config.toml
num_hidden_layers = 15
hidden_size = 256
num_attention_heads = 4
num_key_value_heads = 4
head_dim = 64
intermediate_size = 1024
vocab_size = 2048
hidden_act = "squared_relu"
norm = "rmsnorm"
norm_place = "pre"
norm_eps = 1e-06
positions = "rope"
rope_theta = 10000.0
rope_fraction = 0.5
qk_norm = true
attn_scale = 0.2
bias = "none"
tie_word_embeddings = false
parallel_block = false
extras = ["some layers without attention", "local attention windows", "shifted keys", "a norm on each head", "value residuals", "an embedding shortcut", "capped logits"]
init = "uniform"
init_std_qkv = 0.0426
init_std_o = 0.0
init_std_up = 0.0426
init_std_down = 0.0
optimizer = "muon_variant"
learning_rate = 0.00278
lr_mult_o = 2.0
beta1 = 0.93
lr_head = 0.00865
max_grad_norm = 1.0
warmup_steps = 48
schedule = "wsd"
decay_fraction = 1.0
decay_shape = "sqrt"
final_lr_fraction = 0.0
batch_tokens = [32768, 65536, 131072]
max_seq_len = 1536
doc_mask = true
train_tokens = 605800000
max_steps = 8519
dataset = "wikipedia_en"
Each number is 500 + 50 x the weight over its row's rms, rounded and kept within 0 to 999. Layers, rows and columns count from 0. Numbers have three digits each. The size before them is the row's rms in percent of the matrix's.

# down: layer 6 MLP down (transposed), 1024x256, rms 0.117, rows 424-436, columns 0-255
# up: layer 6 MLP up, 1024x256, rms 0.124, rows 425-436, columns 0-255
down424 101:505475462499560525530441504548559579518593468530446504386595499469516463629519489531426567445549489559462574530345467593489538560460548529468514535500540507566650643485547508495482524596507410557571526599472413459524495503524533430569597487564478540464478456436523473511462468527494458556516444544470426513486498512514494525467460491490544552525443489543456517386566607495503457452412480456469559566490499514530522448446471484552504505491449452546475462561451526493494516496502543495445550539508435629514484435490556483490464419493456487471503497457412524529504461458477438533461499607521533465426540464555526535523458520415500434498487535502505622542466522572503496460540491613569489455393460489518512546467494532510447553376441515407444516580436454466585477488502482
up425 094:475466444403599544537445522510574477488487535528500569559388579451579379476368482560562468533468481551468601460550421450438560476439579536490488475456585525525504539452535432451448457525448497490572540488450478505426498502427387461481503509460469544420562455630452419597518424363502558524523375533507454502477533512460540563418466597503481554466487453389434444470450489506466576454487572537544562455460451452532420518505483501517492493431532504511523475460515567451397542561511463481507453530478512418500551535567566510531504575511418476511465574439503504492495451474592564530561471476523495458529485501595513505514488484516511501556434444476521501590488460531505543444562466495571499521474551598532497475465495442533471533471438479500514594537444433449482557482462575
down425 094:513494515569503462505500444606552500558554503533504513564450566454487538523480467379560462385576480539452510452505503505474461513442562529503479516493464472472542570576478619660504523460532400376525479472554544507445508419596483570512455468541518483544526490465472515504564461510405405460488462418462448485465470479536539560575458491562455522517453540503536517467468515465474438483445606478544537514595517481413517506497444413543517456418461438516510474424532434621572471568437421511437520479477509483446509648562521505568470578493524479514504503486511528450522597527547441436518534560436480570587487403443383510467509406417484495435443435536496490463553467514516474535412448426460444491400438516494506506473452480496469474462463514548434504454482496525473424453566493
up426 092:428468508464486487531483498554546637441470461504445465562574498450460510514481530553562459587513652515507501438451494427581583450469428434542437449442530465531536526494553467497536448485443564503605435512652535522503497540542478564483572492515435480403520514484439562424585401428536513484416424535519520473441478452484532535510511510491530533470544483483520525510512515433531524528485472440592521550521537555445543473500533578595459520455415505411483473551489502505500455498504508541590615563491530490451390629477667505523478562481512506467549492553515461477445477542545526474407501513570461534521499484516487550478526485606456469507433498493491527481443441538485617540386560534474597573434489539540458552422492423527453451506546416535469499465468461492478450486562496
down426 089:479525494389477486562438517474513471433452512456499582493516457464498526488506444489459480425482432489555487551518558547538497510452447515435541428562485458515469489519603417573454477535570529636544430470468518524587426561489418520544580401506571475406366493527453527561514485538496507488472519564537595486549527546524489563512481536538540536536506451420482410522480530565551507561502484497467525409514501527526526420539413499471521444566620465482562510418515460474457439585500465525605500459518458513516478463563451511452599534469507485539438468500495476504417421511538535463507555578454458454394539558615533386489538382437549508579512576456433509527517571450471406540611524526528467451503526518501455499544445527547538478406504525471583422427458519574471487516494576
up427 104:447515471517464493500485528534564493534509531528536512473462436512456621473514511543417525454447462545425550496577402544435491476456506587492487552498515489513498548490528534583476402457584416510525509511551492486586530485512491443476470518490452470525490445514486442466618529429497475547416468458458514415521479572463439476419429433532622460532541504507530469530492387481429419473520561471482429457469421495578476545545468505475523559569487537503484570530466536576470506531455497503502410507506537498511472483541509473481669480522504437494373553402405469457563434608505529438440499513541575536487459486493506489528561456496547421504420578542486406407524467500596407426603477444466399538467381505486544455538497420505550552432455507519441512507621584494487521494480532
down427 102:470426486502472510532464595468475540568447491514521558530616404522509411518452539461458459476435446540524557513495528452506498537643505540472488511514531464504440410534523505574428471447515453589494492407512419477541530479490402451550523506536589532649505464510485501472417600596461503598504581515486530449431513526564510525473513478422494498593471546499494454525580488423548486515503535445519512467451476487519474449397443438409572513527409543499640558595474444467474449411521518512548507568490592561610525452428527546519462467455557552481494526508568499482418480469498430479524484553494567464510460536527494507664529604481534579493546477436567430492469528500532550530500449555493511486504498541518551518569531539446530413519449435476449500546544536544511491488396451
up428 093:505451510471505552545456511439505505529489454575497495446487489570486528493468529491426401529570497545573513504486522538533530462516583375500540426481421557398488529440490471520510453531467530523475523514567516457525446455513444458438550530434526516516469498477424423454419491539463504482497462579498488579454570548497483503591549496513497541509611479400484516524492505505438449508515509453464413442561542523563593475614580493509586538504569514527469506448555475496652601554523525529518452476544552598498416524496561521476471536561483365547507413478565605447484434440506481530483532449527535469527467466556524523427531522487556478461509560496537457429554425488512459448575434591392477514451642473529517580573491494484412500500539541460495435430533597525602423403543550
down428 099:559593615480555486474582461546411483538454440452460559488457548471442525582548516456578467516492534446473456514533408404478524485551471592526511511505557426600508521590548606530505471454439358509503499437451503553465455499497460477471450467579481473574513489535522510495565451569540585530526472489451524520532443528556544438452489519448517387502502450483547421446619491533507537472518461487529547544489493544471389571357419447479468478487585464529489503529429478506470421504495478446501511548549508449517530459546426471504453471416537496499581680473483416568485530508579472442540484534613559533507453458522554480563455496503447496520544459505472577478502477458421498512435463530561494542562444581452439464446497536501593461537576487417452523572481429513461546485458498
up429 089:431544434460492457415503487564529505493534522448502572489526497511571505483481498454534522478483477476622559478419528457484477498531501485413518489556358562549471563424535527527381424536493513548513567484468518436466394576429476508510500551534467486478454521521505465544515468470581424602450496450506491540499390614517521483452529479565501598531527469456468410597497459549511470548455528629454511562468451522586599596608487470549513474573547526522389472460468589609478489500462563489506566548455507520520457489504535567454503533518444488577544462440497504372586521534499484524471581546476497532492545478576459446413522442454631518528499505491521518519575535499509455562456465450544491504536444530568486553622478545508496466466511594533526511481484554496554438583583564
down429 093:543462516464607540531440451583454508546518532516550555521547483492559504465462567551440537627523443431406436528555539558498556521475507536602520519477566443427475475436485505522411561437544562415546452529544584489497532477478484568460511514508560570572477468583475418465529415437471500479513491533496490591496474426511506483486480504470515502482592538456505618472563502521460551475584449451559468514499492525471497561495557543470420499440506543413545537475476468422586463521466520448483432434488383484503386545507408462461572500446476479444505388467552520482504420479406598484464525562459535535526467441492509585458534447415495423501543434388515489462565477551541525494427487559499631435453580478489473529522471483479485470515549463522363548387502443481434444504523477
up430 105:524580535488509451510435546430457500579445452408508467442447511509598590457515542525519525497524464518543486549478377545479567445524565374458522481490501470472459461421518555447490542525517507610471486481519464458546518424449476516409442458541554429542476503540532500451517449452527518392505517503498485502473477549363476529506421517396534574574515499470500484519454488496425429467413579604498385474529496445504542507502568500520498485452542546424518430429562483532427454489523405540543509441507370530499513455495487552515547471511527558446557535499501483431558408535475566484530586449549633470455500552518549574523537495545651416513524452507534484498530457537456524512404543544478568401472528484546504472528529548440470604457471443526454447522430498404481495496597444
down430 100:491545537452456570465499560534499454530501531451523632481482540419526602535546473434491497522474579480489572514445412576462556532539560515540468515382523431484530576495397453537425506550539464531494599458502502415524540464501410453476559547521505529551485481522550448511458516465518544455456459469489596506478589582559559535483557598435396419531482459463483431491530547470595423481469492568547475414528593613482499526475437487453535456564551489489556479509498363482528531449479444483549504502495413502441430401503364433512419449656523569549485439555528504480530531491513502463538422483508579509514498552535510477553407424482449423456493522406497476485452405548506520443527543522501519495536477477481459434517582513528479458482468477406529508483525472553490556481462423
up431 092:502479553426498483440552488479477509522570461496384461497567464490410542550463420438433514542532503513554520601538455373529433408434430507541476423409488447514504518519441416528470511518508525455579534469450485484529488444445422437417542554445487543438477510448469524527532487501564548515487442471391580497450490482569509551537543525472423464510546476413532532528419550528479583603502477542510474398489512535510575487493521434502521544452450502545446525450527481503561541456506490493458467548481546494513433625483468484550458462665574499553469514552502485460494522513483447541443522516602510451573482438532413583631539471559482379470452524447523639514507466425600410500515559496503543421612565439479471516467492526506533519492550512565448438561479489502558504489477538
down431 095:477506457495575515461486522499516601494548472504533522539438556473578471483561514624484588472534492507484467426532553511537454532509492568509540505492458470533484428484483467513487530517434469557568488608480526555473467538543529455464461542466510435543499528506446435525487568552464546505516488569526525316517574506477426483519428559513489467586440538514449472520519415494436465468490437493485425535483472480482472421450403530475520480585527382374634412558449598469428540526477504511428483432510447555458461504520550497472528455568406522389501478539493440534401561573509495543586443525477481443467557470527552464506558564459555502602491437421455529551440536613531528535483407436476466560480495443543542585349488501551398509469513550522490506521510501459408457522495506
up432 111:540531529462444557516488540489528499479525474429583575421547432497492559454525494572553490503499575570471431500446479474529533433401478491561502515477496529486515479476519548557510524529530551553505540586410433413450478559548496518506415528548554551555553446545459501492464460512456419479491455405566391399509514436481535482576551446487475521443501583481517470421535409528520491388514543529501559478493480520448482525488528496525511401506524539512458488503515559510477526430512574522523539563543544448526400479664538431434584430551464477549487460572411506405516570558579519550514464489494578548503514535422556486405434557532397496385445449500444482570556497538519365459531528481479552588546464515479497407546523590470416454475479504564574545486474553508413500577457539
down432 105:510564506386526510508556507572501500485409526532557498453558493542545481392539441482567508506492577494493567559510529577514509492395466510540451506483556573466469422492471584525474474513515499566457567398576487579493559455577506483464515490525578538532434496513585503527499525505523545575520501476559564490499549536367612589538496564541509538502583514510486463599484476509584541504352575567528487422476489569485544554475500484496449471550455539463447496452517500514524471478483460498508461597521504500540431461467509527490491428424495483458622551531413468539564434513559478491435440441487468584384609501536496572444566555554496448446542492398538547552475510519447426469451496488598408491563560491567479380500478501600405444511494463509474476546446429502466536493581471
up433 104:477417386436505542495456577564574512446595469582527497508577505580530569488422510554476467574524466551501496421498418538504534508480426497477539511574533501453472465481511419469530489433494517487485472530527430529452520480465534478500502401457520453541549486495468471525482472515546534398462502527504454537540541502512460495407456515481434493527536481463476590548471515518492498437608528505552430500487415488527487457445662482459514500517446482541535618548524530586446538442529433481417449568488538382546438524508514441503604524532424521512498500428444495466494580516595545498502424465494498425445424590495453498328586524489541544492471525521437563526572555494484475502512521424504428488471482466518515473501594522410506434449553392482577549549596474559643427518532479
down433 103:501444533435541506440458503467504472419548440470475433490458508493486419456569459479501442616583485584496446487510511551487459514529502580500457471512457506510379500379473473511603517497462442491523453492521572459474427491638536472495391604519509554525468549386479525463522398494412475513539544526476526547513457486529555494457447508441473596488475563525603546452460448477471468500458476444530531501676514533527471478565569507478450520607559469560451424505513446495375462485501462596500560489565439503444505529477538509431459486534519520493460509480545576470459446514463415625526492449420443537511472552510502414510548481472399470517407460467539418467520511558543521495501491501498463484600501466542466590540425557474530485416446516494493416496462564428485530541618472
up434 088:433513477394525512422543460515442469432482495547508531592502517434443480541464498650632479562504460483499477433502436602491473537444495490491547485483482447479422415511455575409463453448498522531540497568498476466387550589552528455455444453508441453410549542434513469456475560550520512460428559471517520580522393461404460429574467522525490539460566449469423541506482583485465452595562504545429524520463543407634490517562568530486486496559438486516521454562433489472511481460484556513575524487519496517571516491473392477471531515532530458587501514500581587486562494534429494537495584447420485526378482620529443471541492539480505478538395524487491559498431555529486579450452515471453617532531523495438512495512464397504459404485484506488499560430467501475489498540457499
down434 093:487582592597535486540491541404471505468465562472406556613487516476590473511500544387507559504562480543510427435455465456529455509472529495438458527528486546447489532504612544495610474533544467481520406499529493464576441534432503427581506553499506462606556399472521551469537481501558537416541519493502501439497503496510558536479534565518470426622487541526527446502497634503488523409434411417543541472501475585487530556446509486591456462463510590551516524511501506419479498553593491467447563569526611514425435527584558491489549466451593505412501518575449522492562526455504487587479545509422473436555487464489553567538431552539493544570515494516457600490549459411521572608551585515524553474484437501562482503483505547503483469474460518454528487497538417470513531482432584
up435 109:498472493618467499561418521465568421498491582558530436478513572537448568502469511546443474571542545476433427587515420460501426516491552503518476578494527541414413502569510498450516519559522487501564490498425527492461536491461392459549433578600529463463516506562560575478457358445503490527459558496492462577462498482466448519385423442431500427528571474472461491421483526563610496474543452557556553528432426550454481489476594462436431441535478470413380551551475417509544478451549486477456509421482555478555499589518469467475544539533467598519475485427494597375431538547444530531440495563443563547478472523545470575552434468503480572457511536508512455418504505474593549549523438436501501502573494484498478525512546428583513464435519492454559488474479434506494442479466445
down435 102:488533491362469465536510486461531496514500580557442527476482598543518445470468528469444487492503509476432459443467504519438486499488555458498541489499554550489494542532605431499432546514550517539539530514510502518459479496548495577397507523488613388508491454506522497488510505566484439527485424512514464592409491420525614481444467576459551411529487518382441564549430582522515455395533518597551410495528429518437549516535426476472558593561483490483454538518529448564553488530466475454589537450481530436439471478475435468503605529550552556565424472525479365476484545593431368487417467502502479494566501439527497406504479529526476437478479544542464423514546432591496630486501436496466525461477559500588479468554494539431461472420484474435506466507562408496409560488530453
up436 098:478543446641474574428487490541602479415456486501615548522471443489547477550549532522571511524582599475498534550483576471532563532585469536543503529498479522504568475502590599526546371433448555495479534481414513544515474427423530442546455466434492452472476432512517521466548511435552513483467494537549503477462521407456585537510455559496483497484438505596541560520522519608508624458640560413404474518514462542532546514540503500555500533450533460463455540534513485503484453497444401433453447522535515560372502561550561513492565546491418492472461442569501460491456453411555476487488508497581536429491463510597438559490462584564539509547472418533530544535472486565496554521566477475558460433537538493476555563532517488493473532458499376606496511503442463500435528522548421
down436 096:476400480392426436495499479503501516500474455495357564458489406565543478471505503433485531522578472550425446535505550462481432471524517440455483452516480449458556453585501443402464498519471389486450399515522468528505517600506501549460425446505455571504392578584552435471423526536443408643502498410455555446419509511497445509480520479500458386485485494494457528522399582567466580467358492482474524461541457452551552435493523501421607525626518451474435477514526553502537472461459574597514490485483491441438432437489480557486547498490494498495555482510510368499578593466526557461452550475491467475441480489515438465503567502425504504556496512491402490488457499503501509499514585497359530541556501507537456539550424542519486538540510484518454539528483485434495493517530449